python train.py --num_hidden_layers=8 --hidden_size=224 --num_attention_heads=5 --num_key_value_heads=1 --head_dim=64 --intermediate_size=768 --vocab_size=8192 --hidden_act="gelu" --norm="layernorm" --norm_place="pre" --norm_eps=1e-05 --positions="rope" --rope_theta=10000.0 --rope_fraction=1.0 --qk_norm=false --attn_scale=0.125 --bias="none" --tie_word_embeddings=true --parallel_block=true --init="trunc" --init_std_qkv=0.0298 --init_std_o=0.0 --init_std_up=0.0298 --init_std_down=0.0 --optimizer="muon_variant" --learning_rate=0.00155 --lr_mult_down=2.0 --beta1=0.95 --lr_head=0.00323 --max_grad_norm=1.0 --warmup_steps=200 --schedule="wsd" --decay_fraction=0.658 --decay_shape="linear" --final_lr_fraction=0.0 --batch_tokens=16384 --max_seq_len=1024 --doc_mask=false --z_loss=0.0001 --train_tokens=217400000 --max_steps=13270 --dataset="wikipedia_en"
Each number is 50 + 15 x the weight over its row's rms, rounded and kept within 0 to 99. Layers, rows and columns count from 0. The size before them is the row's rms in percent of the matrix's.

# layer 2 MLP up, 768x224, rms 0.143, rows 141-155, columns 0-111
104:56 62 57 56 45 33 56 65 53 50 57 87 72 51 59 48 69 50 49 48 29 75 58 53 32 63 36 42 44 71 22 48 35 42 41 49 40 49 50 55 41 61 53 56 86 40 48 53 39 45 53 45 54 31 47 06 35 77 66 29 67 34 65 60 54 40 50 92 65 48 22 43 46 42 38 62 50 35 46 41 38 61 38 47 69 58 40 49 40 66 55 41 50 48 56 51 72 76 49 20 47 39 38 35 56 63 58 41 65 66 50 55
096:54 56 59 54 42 66 63 68 30 63 57 56 30 56 41 71 57 49 66 53 40 44 52 48 67 41 47 46 19 67 38 45 39 52 70 69 59 43 67 71 71 30 26 84 61 40 24 55 52 60 25 65 29 57 58 39 62 35 67 48 25 47 48 51 71 54 36 32 71 58 68 46 74 54 45 55 61 75 45 47 54 37 66 50 62 57 37 84 36 64 46 70 63 58 20 63 29 71 42 52 13 79 63 33 37 64 86 48 49 39 55 51
099:47 58 29 75 36 37 66 73 59 38 58 61 41 43 51 54 37 70 26 40 60 53 53 47 37 41 53 33 33 49 46 34 61 55 63 65 43 30 42 45 54 40 45 75 51 43 47 57 16 49 23 56 68 24 44 46 84 54 79 62 47 41 73 41 55 61 63 43 29 50 29 51 69 28 59 50 99 61 53 33 54 42 42 29 64 38 27 49 42 40 51 60 51 62 36 64 47 65 65 63 52 43 58 42 62 68 63 64 68 69 55 60
109:58 55 35 51 50 65 88 59 23 61 47 37 44 49 39 63 51 50 21 41 55 59 36 49 50 64 58 54 29 45 31 74 41 65 53 56 26 73 55 38 75 43 91 77 44 57 71 41 53 49 35 33 54 81 53 22 28 63 75 60 69 65 41 63 62 46 65 62 46 71 65 72 42 52 72 68 43 39 57 52 52 70 44 35 71 44 40 28 44 46 57 56 46 47 67 52 32 66 58 40 57 52 71 66 47 58 36 13 69 87 44 56
104:38 40 51 33 51 41 51 68 41 52 25 39 37 31 47 44 61 50 40 45 52 24 25 29 63 60 55 50 44 29 62 62 46 15 27 76 64 41 49 47 58 52 58 70 48 55 55 36 45 63 31 53 52 56 69 71 59 46 94 65 68 67 51 50 46 46 53 31 41 56 38 62 44 32 32 43 66 73 47 54 42 60 61 57 58 14 44 50 66 36 31 52 57 45 64 72 52 90 57 53 53 32 61 39 52 26 62 45 69 41 37 39
097:84 49 34 51 70 58 64 43 51 70 52 39 34 77 49 42 31 34 85 56 54 50 41 42 38 42 61 44 53 71 73 64 40 51 63 40 28 33 60 39 46 41 51 40 42 56 32 53 76 70 36 41 66 36 55 47 22 85 24 56 77 73 55 63 48 23 33 32 41 40 64 51 44 30 59 60 71 39 41 35 39 59 60 69 67 45 54 59 64 57 61 59 37 57 52 62 55 32 52 69 60 15 63 44 37 46 42 42 70 22 68 47
094:93 71 46 49 71 49 38 46 58 41 62 50 51 22 68 56 24 39 34 41 47 42 47 51 42 62 53 59 18 47 53 34 60 34 29 70 58 31 62 52 46 36 39 42 73 30 67 57 46 55 45 44 65 55 35 43 25 56 77 37 77 36 61 38 85 72 41 44 60 54 54 54 75 66 62 48 58 38 40 46 37 73 49 39 51 70 46 44 46 51 30 61 50 48 46 58 52 51 77 49 36 62 66 46 48 43 41 33 85 85 43 40
106:28 29 53 30 54 42 28 34 39 43 43 41 22 44 65 64 86 33 25 59 85 41 31 50 46 88 44 43 46 69 50 35 37 24 47 44 54 37 60 55 53 59 71 55 54 70 41 50 86 67 44 37 90 29 61 59 03 50 53 52 57 38 56 35 42 46 55 51 51 55 62 53 26 65 35 61 61 14 33 39 55 70 54 47 46 73 71 24 78 71 43 54 61 41 27 64 33 71 36 56 78 45 65 46 47 42 54 25 57 21 34 22
103:51 68 20 47 40 59 52 43 44 58 64 66 34 62 57 37 46 53 60 59 34 38 38 47 52 84 47 31 62 33 60 61 54 45 44 38 54 66 58 61 64 45 64 39 34 44 28 74 67 88 24 34 50 89 56 31 64 64 60 78 56 71 51 52 27 22 59 22 54 38 53 32 47 50 62 61 44 58 42 48 55 60 33 23 91 30 36 42 32 51 52 66 18 44 62 38 49 45 37 59 52 58 23 58 36 33 58 55 65 70 63 56
094:60 66 47 53 39 40 37 45 44 46 72 57 75 58 52 39 69 38 33 38 63 45 32 29 44 58 35 53 54 72 66 31 40 32 54 44 46 36 53 69 63 45 59 39 59 51 62 58 16 58 48 52 64 69 42 35 42 55 93 53 61 38 37 65 59 68 46 39 42 72 50 68 46 58 49 67 24 64 35 67 59 22 40 37 26 51 39 61 63 57 75 33 43 54 45 47 47 57 57 54 41 46 59 65 66 64 62 44 21 21 61 72
108:28 57 25 47 26 49 53 33 34 48 54 55 62 81 43 69 49 43 35 43 68 52 40 51 22 58 42 30 58 70 48 54 80 34 60 50 30 37 49 45 53 76 12 58 34 47 42 58 57 66 30 39 41 63 64 42 41 33 35 54 42 51 39 37 31 42 75 21 35 78 37 60 47 43 55 33 59 22 44 52 35 52 29 44 85 17 30 54 42 53 58 68 27 41 38 64 40 58 35 63 53 56 48 47 75 42 36 56 71 64 62 39
095:50 41 37 53 54 53 55 26 58 66 42 46 61 48 73 37 43 52 64 29 65 62 71 26 52 70 33 55 66 72 31 58 24 66 41 37 55 58 33 32 67 54 54 38 48 95 68 48 65 61 69 75 51 54 37 34 37 50 70 66 47 70 48 55 51 62 45 33 53 48 51 35 40 43 20 57 64 71 55 46 35 25 59 65 68 55 53 76 62 19 53 57 39 64 73 70 36 36 41 51 38 78 42 54 80 53 66 42 35 35 41 45
093:50 56 74 45 53 35 35 38 46 70 46 33 57 44 44 58 85 14 43 56 38 36 35 50 61 41 66 57 64 45 48 51 33 32 72 42 55 72 35 55 24 42 11 63 30 98 55 34 24 38 36 75 27 54 39 40 44 56 53 12 36 64 66 34 48 45 25 49 40 44 67 34 33 36 43 53 57 48 42 36 58 27 50 32 43 60 47 68 63 41 37 31 57 61 43 56 68 56 49 57 62 43 60 53 47 41 46 27 41 45 43 72
088:48 66 65 53 49 64 40 46 71 33 43 46 66 99 65 28 55 83 55 60 57 55 76 45 68 73 56 66 90 60 46 39 51 26 16 21 57 38 46 40 61 38 38 61 39 68 63 47 69 30 54 47 54 66 51 46 56 38 39 51 46 56 60 72 08 43 47 36 31 46 68 57 51 49 34 41 07 45 58 42 23 26 54 56 36 46 50 26 67 38 41 52 44 37 62 41 47 45 37 42 54 71 56 53 42 50 47 68 47 49 41 75
105:18 46 72 50 44 50 39 69 30 34 56 45 48 40 22 14 63 40 54 72 65 41 61 52 52 19 53 55 44 47 47 35 46 21 75 45 43 51 43 45 55 44 65 31 46 46 47 52 47 34 53 56 51 48 38 81 67 55 66 36 28 33 53 58 74 57 78 56 46 53 75 71 51 61 37 57 46 50 40 75 49 37 55 50 55 53 57 48 49 64 55 47 57 36 51 48 52 48 31 34 62 43 67 47 31 58 50 49 50 11 08 48
# layer 2 MLP down (transposed), 768x224, rms 0.255, rows 141-154, columns 0-111
124:54 47 57 35 46 43 48 83 65 28 64 59 78 36 56 46 55 32 52 54 29 38 45 47 28 40 30 53 14 63 68 32 37 50 07 44 35 53 71 51 51 44 53 57 28 74 45 47 62 53 42 45 34 67 28 50 44 00 54 35 53 53 41 60 62 59 34 40 41 02 53 34 38 66 43 00 45 47 51 51 46 38 78 47 69 63 50 28 58 45 18 82 47 40 40 79 57 80 56 36 39 36 44 36 68 50 87 17 56 49 65 51
096:59 49 66 45 36 64 75 27 37 52 67 40 54 77 48 38 54 73 24 36 71 34 52 47 85 57 63 53 51 60 78 68 48 64 57 66 44 67 41 68 47 71 09 44 52 71 39 44 60 28 20 64 75 43 41 51 39 95 63 64 38 57 33 58 58 46 38 58 48 65 37 43 52 60 63 49 41 57 59 74 41 51 39 47 34 45 46 47 65 58 27 66 65 57 62 67 46 39 44 37 74 54 52 47 50 34 56 47 77 70 24 57
087:35 78 45 49 52 54 44 31 83 59 41 34 60 62 45 39 45 47 37 37 60 45 72 42 47 40 47 30 65 57 38 36 56 89 52 38 59 21 57 54 60 42 32 68 70 40 56 30 66 35 62 55 58 54 50 23 27 57 34 43 38 70 69 46 40 41 71 52 28 40 28 48 37 56 47 31 57 52 34 22 22 50 43 17 47 37 52 70 51 31 16 44 42 50 60 67 27 49 57 59 49 56 49 63 62 49 60 53 51 34 52 71
115:42 46 34 44 51 29 58 31 42 54 39 37 62 20 42 58 60 43 50 45 58 37 24 65 59 51 52 39 19 68 58 59 39 55 48 27 52 57 71 31 74 65 51 52 58 65 59 69 17 53 51 60 61 51 43 31 58 72 67 27 64 77 48 58 61 55 56 51 41 44 47 60 36 52 60 51 68 55 44 64 60 61 38 21 65 22 30 53 53 65 58 56 41 48 80 41 52 60 70 55 80 42 45 42 57 20 43 38 24 47 54 24
102:65 31 47 71 67 49 45 50 40 73 56 45 75 60 40 48 46 63 32 61 65 16 77 25 48 64 14 54 57 36 40 70 49 54 68 43 49 66 54 41 55 46 61 78 66 55 40 57 40 38 30 81 66 61 44 47 33 73 51 61 89 38 48 50 78 36 56 65 28 57 65 58 46 64 54 59 35 34 61 49 67 49 66 34 74 37 31 57 30 59 30 78 43 43 13 53 42 52 45 38 46 55 50 58 48 39 59 54 35 40 58 53
101:50 53 35 39 66 53 34 51 52 45 36 33 34 60 44 57 49 38 50 42 62 41 33 35 43 58 44 52 62 49 59 38 44 22 24 32 65 67 17 58 38 55 27 31 61 46 71 31 39 57 82 41 30 75 41 71 28 74 75 71 36 62 29 19 61 47 51 52 76 45 64 24 37 55 54 67 20 66 40 49 47 61 35 44 51 46 49 53 53 48 68 40 60 59 23 56 57 50 45 60 51 46 35 59 74 39 25 61 60 60 62 30
094:56 51 43 52 33 64 39 23 45 62 55 44 30 71 40 35 37 47 88 61 31 61 45 69 73 00 79 52 59 42 60 37 69 40 59 35 50 56 43 50 50 57 53 36 48 55 39 64 36 39 44 48 49 62 24 51 47 45 41 44 49 47 66 55 50 54 59 42 80 59 37 43 39 45 30 69 53 41 80 47 46 78 52 16 23 53 29 58 59 42 14 32 53 31 63 56 36 63 53 57 42 58 42 59 45 54 40 94 63 26 43 47
109:54 54 72 48 56 51 61 65 58 31 55 51 41 61 66 69 71 58 42 35 53 52 26 48 55 45 65 31 42 50 19 44 80 31 49 67 24 38 52 67 54 52 67 31 28 59 39 21 76 67 59 54 33 22 30 84 29 45 87 47 46 25 82 51 41 64 29 64 57 47 38 50 55 57 40 62 34 44 62 44 52 26 65 46 43 32 44 47 63 56 74 17 40 37 41 67 27 44 60 50 55 42 57 68 21 52 69 42 53 40 31 50
091:63 49 40 47 55 50 45 47 32 37 76 58 66 31 46 30 72 54 75 36 18 54 59 72 42 92 58 37 39 50 77 42 36 41 81 56 35 32 45 62 53 39 48 42 52 65 39 50 44 49 44 45 42 71 40 69 51 39 59 54 50 31 47 36 55 48 39 18 30 64 73 33 46 69 36 33 43 67 44 66 66 52 74 52 53 27 59 50 61 37 30 64 32 45 43 46 39 94 90 34 52 41 44 37 46 38 39 43 73 66 84 48
100:31 39 58 63 47 44 37 55 69 48 55 37 38 21 69 43 57 69 57 52 54 63 64 61 46 44 53 36 51 72 47 76 68 50 65 33 18 53 52 34 37 66 72 50 22 60 42 68 48 66 62 59 58 35 51 77 48 35 59 30 71 58 35 35 49 28 63 08 29 21 67 84 44 53 49 59 70 38 48 49 53 70 57 46 28 62 55 36 27 31 34 47 26 50 64 50 55 25 82 54 44 50 66 36 61 75 52 44 66 40 72 73
100:44 39 55 50 53 54 54 61 50 57 62 59 56 45 46 46 59 61 87 45 61 46 67 45 61 74 55 44 11 48 56 66 52 31 64 42 36 62 38 31 65 67 27 45 55 38 55 49 57 44 51 56 43 39 49 52 67 25 73 39 42 58 59 32 28 47 43 25 37 52 39 66 35 71 52 62 40 54 47 75 24 77 81 43 67 41 48 49 54 46 39 84 43 55 34 66 40 60 47 35 71 46 28 53 38 59 55 66 46 45 75 50
100:49 54 52 39 56 30 30 56 57 52 42 66 45 53 35 53 62 49 57 39 31 47 32 39 37 50 53 71 34 32 60 30 61 53 65 69 59 54 53 66 58 60 52 62 36 30 76 68 29 52 57 50 47 63 75 54 51 01 54 68 65 52 36 46 52 43 58 79 62 68 44 80 33 38 47 34 28 73 42 64 47 60 53 43 31 40 63 61 51 54 69 52 51 45 45 50 53 64 56 33 41 52 44 49 44 13 57 51 32 42 69 96
081:58 44 59 72 53 90 49 66 32 15 59 29 64 34 65 41 19 66 45 46 44 38 60 38 51 42 25 36 68 65 41 70 57 83 49 45 65 37 63 43 52 75 79 29 66 14 84 51 64 48 71 38 74 53 51 39 54 56 56 52 70 56 46 68 47 49 66 53 70 71 53 83 64 58 58 74 37 47 63 80 47 59 73 62 54 33 39 56 19 61 63 59 50 43 56 42 63 46 51 43 36 55 46 44 46 63 42 44 53 51 50 54
083:65 39 55 31 39 46 68 65 44 66 46 68 71 21 47 60 56 45 24 55 47 70 37 42 58 49 31 34 53 36 42 20 52 60 32 17 56 42 49 65 24 69 21 59 49 66 43 54 41 40 47 32 16 41 54 42 45 30 51 63 61 15 47 55 48 44 40 24 64 45 49 45 67 77 63 30 64 36 47 55 61 62 76 39 49 60 55 35 56 60 39 76 43 52 19 31 28 44 48 61 57 67 58 57 64 47 22 60 58 76 48 56